Weights of a small GPT-style language model, trained from scratch on English Wikipedia: 6630 steps.
Each number is 128 + 32 x the weight over the matrix's rms, rounded and kept within 0 to 255. Layers, rows and columns count from 0.

# layer 2 MLP down (transposed), 704x256, rms 0.217, rows 46-63, columns 0-127
[[124  82 154  94 108 106 128 135 102  63 178 107 120 128  76 141 125 173  90 127 117 117 129 193 128 143 116  79 136 138  60 151 123 102  88 136  89 132  84 147 119 151 139 118 150 157 181 146 132 123 119 121 155  96 164  69  86 133 139 118 143 148 109  82 158 202 144 135  96 171 164 109 150 113 134 134  90 113 164  91 138 132 172 146 104 142  71  98 108 143 173 139  81 128 129 109 137 182 116 116 104 117 121 124 168  98 114 124  97 130 152 108  88  70 126 106  80 127  98  78 144 129  81 199 110  92 105 141]
 [135 142 187 143 132 123 119  95  83 144 130 164 143 113 172  86 107  71 104 160 135  90 131 114 171 161 144 155 136  98 111 142 102 163  85  88 151 188 137 140 143 163 150 163 172  56  87 172 115 172 131 102 100  71 131 147 139 105 139  76 128 116 143 161 120  91 101  83 119 196 158 130 126  78  93 153 125 158 149  98  97 151 149 114 117 135 134 128  91 149 130 103  99  87 125 123 134 135  53 185 168 106 152 159 136 128 122  50  80 135 143  84 148 169 150 101 133 156 130  93  86 194 120 111 126 131 179 186]
 [112 112  92 138 153  98 158  90  76 143  91 144 103 148  87  73 116 217 139 108 161 141 122 126  73 141  99 135  93 146 192  99 110  90 173 112  66 131 134 142 183 139 100 113  69 132 106 155 121 119  89 154 141 147  62 114 210 138 158 120 170 136 127 127 113 128 109 129  93 209 139 163 130 116 107 121 130 133 143  85 103 109 145 140 114  94 165 131 111 109 118 189 138 137  58 189 109  98 132  92 153 114 161 149 175 175 172  73 116 164 156 103 106 152  97 153 148 110 114 161 177 167 138 116  98 134 106 116]
 [126 134 149 152 134 110  57 114  97 151 148  69 127 147 135 171 113  93 116 183  78 109  96 106 117  98 117  88 124 153 181 121 164 147 143 117 111  85 126 164 123 122 133 160  91 135 129 139 184 136 133  98  97  89  84 133 139 111 155 121 115 138 113 153 104 133 147 160 144 148 127 138  63 142  96 190 127 134  94 148 106 103 130 119 113 143 163 109  95 146 139 119 130 160 146 118 121 177 122 125 142 137  94 163  89 127  75  81 142  57 163 101 153 144 149  55 132 134  80 126 153 122 141 128 121 132  78 124]
 [171 151  95 144 132 160 157 135 133 138 116 145 108 201 124  76 150 132 102  90 132 121 164 136 121 156  99  48 137 119  84 146  96 100 139 106 180 162 175 165 160 139  82  88 129  89 136 165 121  67 172 139 154 174 117  75 101 133 117 150 133 119 160  84 172  97 165 103 140 154 147 118  69 140 136 147 150  82 120 148 176 100 175 167 158 177 182 125 139 135 152 114  87  83 170 123  96  40 120  99 108 102 195 127  80  91 189  85 107 119 129 116  87 115 202 148 162 172 112  67 127 164  78 142 124 111 103 121]
 [ 71 166  79 147 155  95 141 151 153 125 198  74 194 122 199 125 138  87 133 128 100 158 109 163 126 105 136 177 103 105 117 128 167 153 117 123 124 146 106 128  92  98 108  84  85  92 111  52 162 135 147 126 154  98 102 128 153 114 147  96 178 172  75 161 112 179  98 125 133 104 122 130  63 148  95 155 158 141 152 115 146 173 125 132 136  59 154 138 109  94 101 143  68 188 138 144 157 114  97  99 101 156 103 122 153 167 106 130  86 107 216  58  70 136 106 160 137 140 129 164 139 104 111 146  96 115 150 104]
 [134 112 112  95 102  98 177 104 107 148  86 176 154 135 139 150 184 167 133  98 122 126 114 101 139  75 116 104  87 144  97 118  93 129 126 116 130 101 164  68 122 149 110 178  76 177 106 164 113 133 139 115 195  90 116 130 104 121 156  82 141  71 193 123 160 122 138  80 110 143 167 140 189 106 121 108  98 115 184  76  85 120 176  94 103 139 197 123 114 159 128 110 134 164  72 112  85  85 101  70  91 188 155  96 115 150  94 100  75 166 115 115 163  91 152 164 150 133  79 151 111 151 146 113 153 152 127 135]
 [137 174  95 155 172 162 128 163 163 103 147 107 130  63 169 135  87 103 118 115 119  87 133  78 155  90 185  93 124 143 106 143 173 147 129 162 139 124 134 122 150 159 112  97 127 134 162 143 103 112 150 116 112  37  65 130 151 172 146 162 143 139 161 123 174  88 158 162 168 135 127 178 142 109 108  66 145 112 146  80  97 215 111 167 155 161 126 119 135 144  90  87 155 192 118 180 147 196 124 189 135 149 144 119 187 115 189 153 112 150  99 191 116 157 138 131 112 114 126 164 104 103 125 129 178 151  81 153]
 [109 136 142 165 115 152 118  92 133  74 141 207 144  90  39 136 149 105 121 145  71 132  85 152 151 159 142 128  99 153 123 171  94 107 152 111 105 137  63  72  98 128 117 168 132 157  93 127 119 150 119  96  85 115 140 117  90 179 111 152 118  85 130  60 151 130  95 202 110  75 101  89  85 112 152  76 137 112 129 133 132  82 150 135 146 147  87 118 205 151 161 166 154 134  91  82 122  78  54  86 102  78 137 112  98 110 109 169 134 132 123  97 125 174 110 152 151  83 138  84 100 126 142  98  97 139 117 101]
 [ 79  91 166 101 140 101 142  63 140 117 122 132  72 163 155 141 151 137  87 112  86 106 184 126  90 174 104 175  90  77 117 152 108 137 110 109 138 104 126  99 180 157 119 143 223 106 141  90  76 111  87 140  80 139 172 214  83 122 160  84 123 145 106 130  58 153 141 132 134 139 115 147 109 137  99  91 159 101 127  89 133  70 214 174 166 161 159  70 101 157  88 171 152 188  76 147 132 145 154 134 114 152 138 119  84 144 168 133 188 132 123  97  69  88 124 160  56  81 128 107  98 171 142 151  82 147 120 105]
 [161  85 161 143 120 128 143  59 130 148 128 133 106  82 109 124 111 109 110 144 138 112  54 118 178 165 162 107 112 136 178 163  79 163 102 196 156 144 102 221 120 115 156 129 160 106 165 177 116 189 109 157  74 111  76 112 192 176  89 129  95 101 159 125  76 153 150 130 143 117 122 121 132 141 179 178 178 107 142  82 121 141  98 151  87 108 136 118 207 142 161 132 116 118 172 174 140 165 150 111 127 124 134  55 151 125 118 164 155 147  99  98 140 166  77  95 153 185 129  92  74 134 110  41  70 140 170 153]
 [ 60 142 151 138 148 133 131 132 183 186 124 137 126 109 138  97 155 160 145 131 133 130 147 167 114 148 103 177  91 111 110 142 108 206 229 165 129 141 101 109 169 164 144 127  69 149 104 155 134 133  80 104 166 101 150 109 123  66 142 108 123  95 142  64 173  84 131  95 135 128 144 154 186 155 128  88 154 140 115 213 115 109 130 105 118 138 110 165  81  89 105 145  67  98 181 150 155 114 117 159 127 149 113 164 119 164  59 150 179 113 170 134  42 164  96 117 146 151 142  92 150 125  35 146 119 143 136 125]
 [117 131 103 127 118 113  99 166 129  75 109 128 180 118  70 101 140 127 145 113 143 188 148 108 160 111 132 113  85  93 141 100 112 162 142  86 121 123  27 116  84 139 114 139  73  93 109 197  96 106 137  87 128 156 111 148 156  62 138 101 181 137 130 176  82 146 178 108  93 171 143 135 109 109 106 175  49 110  71 116 151 113 139  80 162 101 149  94 139 123 116 154  97 112 117 164 112  98  82 102 147 216 167  89 151 146 149 142 140 118 128 129  90 135 167 204 125 149 111 114  93 196 118 111 187 160 169 208]
 [121 127 156 120 148 150 149 131 136  99  57 166 150 124 113 173 148 113  96 127 156 142 141 156  97 172 111 131 114  57 163 135 123  84  25 114 101 127 137  26 113 132 150 108 164 116 103 169 165 136 134 138 159  93 121 114 122 167 123 151  81 169 102 103 177 143 140 151 157 166 123  83 171  96 162 152 122 111  94 139 137 174 141 154 154 129 134  98 138 133  97 144 113 118  84 160 114 207 112 112 111 153 151 156 139 123 122  87 144 149 120  60 169 132 128 146  77  69 135 118 141 109 152 122 177 176 179 166]
 [ 87 109  89 123 163 137 150 190 120 180  93 145 169  99 187 165 141 155  90 120 115 108 112 167 151 154 160  89 115 143 124 105 106 151 107  79 162 123 156 112 126 177  92 169 132 130 173 130 108  83 120  98 102 123 165  57 161 158 183 152 117 142 124 138  87 135 129 100  83 105 149  71 184  79  81  81 165 145 111 139 128 116 146 124 156 170 148 129  95 126 169 116 101 155 137  90 132 116  65  85 117 118  82 162 133 142 135 116 103  69 126 126 228 100 159 120  87 132 133 115 125 127 119 122 153 148 111 153]
 [134  86 194 125 113 131  93 145 150 133 137 194 163 160 105 127  90 143 171 142 127 153 130 133  64  89 205 179 142 120 130  74 108 112 103 149 167 154 127  88  53 169 143 104 129  60 162 106 160 111 192 139 101 142 185 101 115  86 141 101 123 103  56  87 120 152 119 142 180 122 107 100  97 224  95 132 103 142  72 143 128 153 133 112 138 135  87 148 186 161 147 141  99 155 105 156 143 120 138 147 131 171 122 158 128 142 113 149 104 205 157 153  97 136 174 139 130 116 131 114 143 103 139  55 113 180 130 145]
 [142 115 108 105 160 146 121 151 156 114  84 120 101 156  95 129 147 198  82 112 108  63 136 188 171  72 160  55 109  82 114 133 125 147 101 128 128 106 106 110 185 118 136  73 110 161 154 100 121 163 130 117 120 119  88 131 189  69 124 136  96 143 156 127 117 123  80  56 146 143 183 177 105 160 189  75 155  70  82 200 133  97  94 109  86 155 148 158 121 103 132  85 127 146 146 152 139 134 130 135 169  94 170 117 150 136 144 145  86  89  79  99 132 133 115 180 114 123 153 133 120  77  80 162 168 131 168 109]
 [125 114 125  82 162 131  93  57 127 143 104 126 124 171  41  93 170 168 116 133 106 149 137 141 103 123 160  93 128 126 123 114 102 133  65 126 170 180 122 134  98 106 121  86 155 117 126 170 105 129 145 205 163 148 137  93 120 124 138  87 119  94 125 125  90 137 150 123 168 127 154 157  89 113  81 123 152 164 148  70 135 134 131  49 162 144  89 123 131  96 107 187 145 138 157 158 105 154 140 132 136 128  82 206  84 156 126 168 130 206  58 175 133 144 168 109 125 162 133 122 119 129  94 130 118 151 107 134]]
# layer 2 MLP gate, 704x256, rms 0.231, rows 47-64, columns 0-127
[[164  84  89 165 106 153 149 109 134  91 119 172 162 131 167 134  90  94 110  90 110  98 153 157 139 144 148 176 177  89 167 135 190  96 116 158 136  81 143 175 118 129 135 185 104  79 130 178 171 118 131 131 121 127  67 167 141 117 113 117  92 141 129  45 102 125 121  80 178 130 138 110 130  99 161 174 116 152 110 148 108 120 153 123 159 101 124  90 158 131 141 115 151 123  84 150  65 183 174 140  61 199  85  87 172 174 186 119  97 148 142 191 109  95 145 129  98 110 118 135 144 148 132  86 108 219 130 128]
 [146 138  85  75 166 137 158 145 168 126  90 161 135 107 126  85 166 126 113 114 134  91 123 135 119 160 139 156 157 152  86 139 130 133  83  98  91  85 164 178 125 130 165 159 138 123 120 141 101  84 136 125 147 155 116 120 116 117  93 151 128 125 109 121  87 158 132 128 111 129 162 144 134 181 116 119 152 163 128 100  92  81 136 171 136  51 171 134 143 106 101 142 101 207 117  87 123 169 127 115 127 122 123  96 142 115 146 107 104 136 172 114 149 197 101 141  92 117  93 103  73 199 124 127 108 129  73 173]
 [171 132  99 130 121 142 108 106 115 117 167  91 143 176 116 123 164  80 113 104 142  75 127 104 127 181 115 144 119 153 116 110 121  80 164 178  97  80 126 117 130 118 137  84 122 112  99 173 123 132 149 154 183 100 138 159 145 141 125 138 128 123 100 116 121  75 146 146 112 184  90 194 130 138 149 173  71  77 166 133 136 116  96  92 179 171 152 135 172 153  84  88 144 161 119 143 144 147 171  77 113 154  58 135 130 103  92 131 159 146 157 122  32 108 123 123 122 165  83  84 147 111 141 103  87 142 147 130]
 [156 131 103 146 107 156 162 161 156 122 107 125 134  79 171 108 145 111 167 134 139 174  90 179 131 128 146  73 162 103 146  90 112 133 198 144  78 141 144 126 130 120 126 106  84 160 107 116 156 124 107 124  98 160 183 121 153 154 120 120 143 148 147 124 124 137 105 185 126 163 123 151 112 139 108 113 151 158 150  98 137 106  70  86 114 132 123 165 162 167  87  77 152 163 107 155 125 106  96 128 137 108 100 176 106 147 108 129 116 139 114 156  78 137 160  84 138 105 122 132 242 145 104 126  83 154  97 197]
 [126 144 134 165 120 102  85  98 162  97  97 196 148 124 167 110 149 133 166 159 112 154 118 131 123 179 135 136 123 145  78 138 179 126 124 146 104  71  88 206  91  72 158 117 169 118 184 115  86 136 144 144 112 133 142 120 133 162  92 180 106 166 131 132 102  76 105 141 142 113 125 115 128 157  51 104 170 119 151 134 135 179 126  99  84 138  73 160 103 110 103 145 140 110 127 102 122 142 115 154 117 117 120 101 145 170 151 138 146 171 151 121 159 104 133 124 178 115  90  96  69 162 120 150 117 182  64 121]
 [180 170 125 128 175  83 150 125 132 105 114 155  30 143  54 114  99 140 108 186 127 147 110 105 143 116 143 102 166 128 157  52  63 144 105 151 125 154 119 171 101 134 151 139 169 148 134 113 137 115 165 127 186 138 112 126 138 189 124 166 107 149 146 181  80 169 125 147 103  63 123 159 100 148 109 127 133 142 158  83 186 104 153 128 109  92 150 141 125 180  89 239 125 186 104  98  77 126  68  93 160 133 124 124 132 105 151 174 149  77 126 177  93 152 114 144  71 163 115 148 102  51 108 177 129 156 152 156]
 [156 105  83 100 162 123 108 145 125  80 193 159  69 138  69 129 122 175 101 140 148 117 159 130 160 129 167 142 161  80 103 105 149 122 101 170 124 162 133 141 111 173 114 129 135 122 140 137 126 115 109 110 142  90  63 110 193 113  80 153 200 120 117 123 145 179 147 124 148 176  74 110 124 135 137  94 150 118 203  67 162 137 157  95 103 166 122  91 109 142 177  71 156 136 134 113  86 141 114  89 148 135 106  57 146 201 123 125 125 100  88 141 140 124 141 121 130 127 112 155 166 114 116 153 170 124 180  93]
 [134 151 103 127 138 133 120 146 103 154 181 111 182 106  89 173  66 109 170 130 188 116 122 115 122 158 131 155  58  43  96 162  66 117 122 174  93  68  72 102 117  77 159 113 143 132  82 181 124 120 174 105 157 142  90 101  80 109 106 148  61 132 150 175 167 172 100 108 113 106 145 142  78 166 108 116 143 133 123 101 150 133 133 102  89 183 136 117  86 129 161 132 114  99 116 156  90 159 159 155 164 183 171 112 160 133 156 148 110 180 111 153 129 144 147  60 137 146 115  89 105 159 152 131 163 135 139 134]
 [155  94 133 108 125  91 134  94 159 153 125 136 116 168 139 144 107 117 145 116  93 135 158 112 136 131 107 172 180 122 137 164 101 170  64 198 120  73  96 116  99 134 103 148 107 144 184 187  89 160 129 122 167 149 134 108 119 135  76 139 194 168  75 151 135 124 127 188 115 132 164 100  94 195 124  89  89  67 144 118 149  98 163  71 148 137 128 137  28 135 100  59 192  75  68 180  99 137 135 145 104 179 164 116 113 124 130 115 178  93 121 138 103 112  77  81 150 105 101 147 120 131  79 100 173 144 134  92]
 [121 119 111 149 132 192  60 159 154 112 176 155 138 119  83  68 126 146 111 167 112 112  62  92 118  95  89  82 166 115 147 171 137 171 150 112 168 164 242 156  99 138 144 120  87  73  90  95  92 154 124  91  42 145 115  93 104  94 126 132 155 144  70 114 197 187 145 162  95 181  88 101 112 137 109 139 139 147 104 135 147 126  84 174 136 129 119 140  98 137 191 126 168 144  94 148  99 128 173 160 103 125 161 158  99 101 141 121 121 118 119 106 147 151 141 127 158 104 185  90 122 155 130 156 108 137 113 118]
 [110 131 122  88 106 138 145 155 100 221 183  81 112 157 108 120  98 123 148 199 131 203 165 135 176 105 125 153 107  80 132 113 111 104 107  80 123 150 142 113 110 146 170 123 130 151  98 102 126  82 180 180  61 131  96  52 132 125 139 126 104  89 144 133  76 115 110  61 100  96  75 125  91 113 142  84 147 134 106 111 155 158 168 154 155 108 141 125 151  79 152  90 143 132  94 135 141 133 136 115 114 136 123 106  98 145  79  81 123 215  75  94 153 184 162 120 114  98 170 138 148 110 150 147  73 153 114 122]
 [158 123 105 113 171 142 140  93 116  94  93 121 191 143  97 107 129 175 115 124 105 112 186 147 128 163 155  98 157 190 209 120  61 186 131 148 141 180 137 181 161 127 100 111 110 114 168 106  76 157 126 145  92 141 137 157 108 152  59 148 116 113 118  74  93 159 113 129 101 179 176 161 101 194 103 112 101 124 126 150 159 190  84  84  71  81 136 168 106 171 106 137 153 140 114 172 110 150 115 104 120 149 107 137 178 100 171 107 176 151 131 128 115 124 122  97 169 144 105 171 157  63 133  83 169 115 135 127]
 [ 78  75 108 160 112 135 187 109 123 131 163 115 130 134 127 156 127 116 111 151  91 131 121 104 178  84 136 126 104 100  78 175 153 137  48  92  90 152 103 177 153 188  72 149 112 130 129 115 142 189 139 158 165 155 174 121 133 143 148 105 137 172 174 119 144  98 174 113 148  83 146 101 126 106 132 171 169 110 135 154 117 138 114 113  88 112 145 182 107 121 109 124 111 132  69 190 157 137 125 131 185 155 106 121 119 115  94  98 123 102  94  94 135 116 105 134 166 163 143 117  83 160 131 105 157 190  89 168]
 [ 96  78 132 127 124 155 138 147  96 120 139 165  81 127 115 144 136  65  74 182 114 118  90 117 118 112 105 177 104 164 117 160 180 126 135 150 175 117 166 165  92 116  86 162 106 128 179 143 102  72  74 136 126 142 129 120 133 128  65 156 108 120 150 166  79 142 106 140 132  58 159 165 172  93 115 113  74  84 118 157 139 135 182  93 185 186 188 104 134  69 117  98 117 122 132 154  96 143  59 108 131 114 190 137  85  95 117 116 100 105  96 121  71 101 152 114 181 106 168 132 149 187 128 234 144 139 157 158]
 [139 160 136  80 189 100  85 160 153 198 171 123 107 148  82 142 118 168 154 151 110 172 121 140 166 160 136 128 172 120 100 123 116 103 140  88 134 157  82 127 125 207  91  37 121 135  87 106 134 145 144  61 156 127 151 141 115 110 127 133 177 132 108  90 151 153 162 129 101 131 123  99 101 158 134 167 132 148 102  96 180 145 117 124  67 141 103  76 147 121 176 165 109 177 131 134  96 141 136 138 136 191 132 135 129 158 135  73 100 118 102 111 156  59 127 103 145 110 101 137 154 135 187 167 129 122  69 131]
 [143 121  96 171  95 144  87 126 140 151 142 137 103  79  86  75 144 100 151 150 144 151 152 131 131 157 135 142 161 184 118 139 165 151  86 156 122 109 184 108 125 133 126 125 120 145 146 101 147 173 122 154 162 136 148  83 122 138 180 127 165  90  96  92 106  85 117 177 155 105 142 140 134 174 142 125  98 137  92 108 118 108 108 157 117 108 166 188  90 107 116 127 150 137 138 134 123 108  98 153  81 177 109 167 108 141 144 120 152 136 175 106 151  25 149 110  93 127  68 156 137  86 176 151 115 106 104 194]
 [169  80 138 120  84 136 101   6 146 142 135  87  92 188 125 139 160 161 131 104 150 108 139 137 136 103 112 133 149 119  67  98 115 136 121 130  82 166 110 203 176 100 143 150  89 143 115  81 125  96 110  87 151 155 154 101 110  71  69  28 147 114 153 147  68 119  99 147 117 160 101 161 137 105 114 116 121 113  89 133 119 141 152  88 157 161  93 133 167 158 141 133 123 128 110 166 109 159 140 133  75  76  90 141 116 134  94 162  79 111  48 174 113 109 167 135 139  74 108 104 132  54 166  81 130  81  48  97]
 [120 109 118 137 122 112 120 163 125 153 119 102 108 145 111 149 141 114 121 116 129 205 126  88 135 113  90 109 166 108 153 169 160 136 122  85 142 125 153 112 159 101 110 107 179 143 129  88 148 104 128 111 138 133  92 145 139 113 138 162 155 183 144 157 130 116 182 147 180 105 114 123 117 136 128 177 159 112 111  95 152 129 119 155 142 139  77 173  94 127 111 165 189 118  98 128 124 109 153 171 113 108 135  61 158 111 144  73 114 183  83 106 133 117 153 148 123 131 121 149 132 117 105 144 107 116  87  98]]
# layer 2 MLP up, 704x256, rms 0.238, rows 47-64, columns 0-127
[[131 125 132 161 146 147 125  98 109 127  86 185 171 120 110 148 153 133  89  92 122 130 135  66 132 128 116 191 141 138 137 158  97 159  98 130 100  98  89 167 145 176 162 169 130  40 131 112 164 131 109 140  78 117 155 109 130 135  96 141 111 125 119 174 187 120  91 122 104 154 138 132 167 143 164 149 218 140 147 137 175 141 147 123 180 135  97 174 157 153 148 105 177 130 119 180 102  84 146 153 103 169 128 113 185 112 122 111 152  99  76 136 158 123 137 148 164 104 118 108 134 179 119  51 144 196 197 172]
 [168 104 168 167  89 121 179 101 134  73 102 127 106 101 132 142 144 141 115 117 151 109 127 108 130  86  81 150 171 122 112 170  96 128 151 137 164  52 122 135 137 113 106 132 127 173 153 133 132 175 133 130 118  87 141 116  89 140 150 128 150 169  99  85 172 127 105  91 119 144 149 140 144 107 126 137 124 148  81  75 151  75  90  97  90  87  68 115 158 110 137 171  86 121 147  84 166 132 115 152 142 123  17  92 107 104 154 136 185 161  94 132 158 167 117 106 130 163 159  78 137 168 111 160  76 149 116 132]
 [190 161  89 141 111  65 114 118 116  55 135 137  62 143 137 163  88  99 139 175 173  80 110  66 175 105 186 126 107 121 157 142 127 147 172  92 179 117 115 135 108  98 121 117 184 129 144 109 169 129 193  97 144 142  90  90 147 142 118 144  97 149 109 182 162  77 200 139 122 111 126 124 111 133 156 191  90  59 114 140 117 150 105 111 130 127 109 120 171 143 117  82 124 153 162 145 110 125 152 114 129  88 117  89 133 104 168 133 113 105 130  75  75  74 135 145 144 104 114 151 112  92 110 106 104 137  91 184]
 [127 142 168 126 140 168  86 125 195 125 126 119 122 120 123 120 139  82 133 110 172 111 118  61 122 126  75  84  72 145 120 140  93 136 124 179 137 157 153 175 174  85 107 141 155 109 106 192 164 142 144 148  95  67 100 169 107 134  86 139  98 172 115 187 172 139 195 121  71  49  99 123 137 177 103 143  76  83 105 165 152 122  83 136 101 109  79 134 122 129 125 118  71 103 212  85 134 176 145 148 121 121 106 139 228 163 150 104  27 108 130  98 138 130 145 115 110 184 104 110 124 128 157  94 143 112 100 115]
 [155 132 104 164 115 168 137 156 129 218 136 105 115 132 129 159 101 158 153  65 100  65 175 144 116  86  98  99 175 101 106 157  79  72 179 150 164 168 101  60  71 202 139  99 160 179 110  97 141  48 155 104 121 155 119 142 149 146 140 134  95 161 187 125 109 141 118 111 143 150 120 148 187 135 162 119  83  70 173 152  81  87 167 127 115 176 133  75 157 114 133 187 173 112  84 129 132  85  86 123 140 101 146 117 194  92 178 105 152 120 237 128 150 118 187 170 122 164  99 170 136 133 119  76 101  92 161 102]
 [106 159 119 102  81 168 112 139  70 101 104 108  88  84 129 148 171 119 147  88 150  74  76 136 165 100  89 120  72 138 119 118 173 117 110  93 172  97 139 101 133 150 107 169  94 132 143 118 111 138  81  92 113 122 102 125 119  88 134 126 134  79 153  62  81 107 128 208 179 175  78 125 122 115 156  78 104  64 126 136  97 103 144 203 126 151 138 152 159 134 130  95 140 115 137  97 175  82 146 142 131 164  74 109 132 184 121 133 111 142 110 129 161 113 137  82 133 142 129 116 116 213 112  89 147  88  65 115]
 [112  73  76 141 101 190  99 139  90 199 210  90  92 105  69 142 131 186 111 102 136 132 172 162 161 174 148  93 141 125  92 139 190  94 121 126 134 125 168 127  72 183  91 127 140 160 141  89 137 124  63  58 156 118 157 124 144 121  83 126 134 183  62 118 139 131  97  80 171 143 128 149 161 179 145 126 106 114 131 110 138 142 137 146 170 115 170 141 159 119 144  70  99 126 127 142 181 115 177  50 135  95  86 129 155 184  89  55 116  76 131 157 155 110 111 122 112 139 104 119 108 125 126 138 189 151 216 106]
 [142 133 106 142 113  85 131 134 152 102 137 137 133 133 152 111 144  84 119 169 167 111 113 150 149 107 126 104  87 125  92 144 109  63 140 129  80  98  84  59 123 129 118 124 164 124 160 119  61 106  84 163  66 153 122  72 141  74 166  70  81 167 107  96 127  78  77 128 130 154 188  91 120  58 136 168 110 147 150 164  78 137 133 123 193 112 171 170 134 111 121 153 127 101 109  98 123 192 149 105 102 159 104 137 209 168 107  78 122 176 144 144 160 149  97 156  72  64 155 178  88 163 108 107 146 122  92 114]
 [158 160  86 213 120 112 103 152 155 160 140 109 150 181  71 123  63  65 119 151  64  96 123 107 158 126 142  78 110 121 176  72 155 152 147  94 163 194 119 139 181 197 124  44  92 164 143 109 216  90 104 125 104 102 202 176 111 126 214 140 148 116 158 156 111  92  87 138 159 150 149  87  32 137 181  97 118 143 136 181 137 150 148 126  77 156  88 140 138 110  89 172 144 168 120  76  74 171 133 133 169 117 100 122 200 153  79 133 131 131  89 148 120 120 156 171  69  98 106 102  99 137 164 141 137 160 106  90]
 [102 128 155 169 110 111 172  68 172 156 159 133 138 125 134 140 123 143 156  95  81 117  92 170 148 137 108 102 127 137 138  92 153 128 163  91 167  67 149 142  98 139 118 125 107 134  88 170 114  98 134 176 105 158  86 101 163 147 165 111 130 112 139 157  92 161  75  95 168 112  53 119 121 109 133 133 160 144 154 150 110  77  34  62 148  59 109  97 192 131 126 107 108 133 142 163  91  99 118  69 148  64 145 128 129 136 109 142  97 107 155  71 183 126 118 146  87 195 144 108  83 148 124 154 201 118 101  90]
 [ 86  89 116 131 105 203 200 123 141 146 128 158 153 139 101  92 133 116 127 101 177 106  56 111 163 141  86 134 190  98 130 167 135 100 163 122 136 142 128 151 130 178  78 110 168 110  68 119 129 152 140  79 148  99 139 157  54  95  90 127 102 111  88 159 118 152 171 161 158  88  96 146 154 124  89 122 110 105 133  93  89 151 119 129 133 135  99 146 130 139 120 167  22 109  84 129 127 120 113 149 100  65 135 108  94 101 147 156 145 124 124 113  95 153 116 123 133 118 151 144 111 141  71 119 131 141 138 135]
 [105 170 141 123 105 118  89 150 170 155 171 121 139 133 159 153 164  36 117 130  93 128 133 110 100 112 119 136 101  69  66  82 121  58 192  83  92 141 161 162 131 168  94  94 214 108 150 127 152 139 170 162 117  92 127 144 123 145 164 106 113 131 165 193 192 129 171 122 104 137 108 100 121  72 157 143 127 192 145 113  92  73 113 130 144 186 187 134 157 112 138 112 149 129 110 137 117 136 132 171 115 149 176 132 157 160 187 100 124  72 106 110 147 121  89 113 137 158 134 129 130 121 118 171 111 125  88 112]
 [119 108  90 159 104 159  92 129  98  84 117 118 128 167  90 113  74 103 115  94 105 136  95 142 107 115 138  88 156 128 137 106  80 145 139  89  70 161 201 168 144 122 131 110 141  96 115 199 102 130 177 109  95 132 166 105 114 196 153 155 155 146 189 110 108  91 178 112 145 140 101 162 155 143  89 177 145 165 103 109 131 177 102 154  89 133 103 119  90 128 101 151 118  99  95  81 121  33 127 206 153 120 123 121 144  98 133 160 129 103 137  89 147 169 184 142 137 119 182 141  95 150 129 140  85 193 123 155]
 [165 119 146 115 107 145 116 166 174 156 104 143 124  85 129 167 118  84 186  71 137 192 131 120 115 123 152 133 127 115 164 129 163 106 109 131 126 144  96  84 139 117 174 121  77 113 125 151 127 147 146 149 110 123  45 105 141  84 102  89 104 162 165 116 109 184 109 130 136 170 107 111 119 106 110 103 157 191 176  29  62 179 143 111 134 104  85  77 113  71  54 183 170 115 122 131 125 102 147 148 127 118 112 133  72 127 101 184  85 123 112  92 167 177 145 147 176 187 127 156 120 174  92  71  89 150  99  77]
 [133 123 133 161 187 179 103 142 103  96 119 106 118 126  99  88  27 232 179 117 178 176  90 136 172  91  84  94 143 148 115  83 141 121  90 104 137 154 137 108  95 101  79 124 124  64 146 155 210 116 162 195 172 130 145 167 118 116 153 117  97 184 201 206  72 144 156 142 177 135 140 129 115 168 122 174 158 120 171 102  96 105 170 129 106  96 120 112  68  76 104 173 116 138 112 129 122 168 130 162 177  99 105 107  40 133 117 110 148 102 160 182 149 130 162 122  88 148 128 119 103  58 151  88 187 166 130 175]
 [145  97 112 166 122 161 140 134 133 174 128 119  99 132 116 109 134 104 157 115  90 177 145 128 139 108 137 134 106 119 138 135 136 134 130 150 129 134 136 146 160 143 121  99 172 158 120 125 157 131 111  91 163 124 105 131  71 174 172 152  89 131 116 110 133  93 149 184 119  95 170 105 142 125 148 139 153 108 120 146 111  85 115 149 105 155 101 175  68 113 136 119 106 165 110 118 194 127 100 112 106 192  90 156 141 121  97  78  79 175 129 133 142 122 154 113 121  88 110 124  93 113 186 148 150 194 117 126]
 [117 130  75 158 128 146 114 121  51  84 113 114 118 112 195 161  61 165  95 153 149 124 109 163 103 182 137  95 140 117 131  80 159 138 192 110  61 136 171 129 150 118  48 107 131 126 198 117 158 102 115 161 112 151 102 186 207 140 118 153 103 110 107  92  64 156 159 159 120 125  97 147  73 154 151 127  65 115 126 157 158 130 151 159  83 120 142 176  82 166 111 106  95 134 179 165 133  81 108 175  75 104 131 119 160  92 102 100 119 129 173  92 151  80  91 136 142 164 158 156 175  89 135 109 152 159 144 109]
 [118 142 117 108 111 149 154 102 141 135 118 116  95 149 118 106 127 140 150 131 119 107 116 118 152 127 143 102 163 166 149 127 112 100 121 136 100 126 138  73 121 129 113 161 149 164 119 118 148 163 110 138 132 169 124 106 153 136 136 138 116 137 126  98  88 145  76 123 119 184 174  67 134 118 129  61 105 131 157 107 164 152 131 113 141  73 150 106 138 181 113 111 137 152 141 179 117 132  59 129 110 165 102 100 121 166 207 145 156 112  98 130 153 114  94 111 125 116  96 195  91 128 156  99 103 132 106 148]]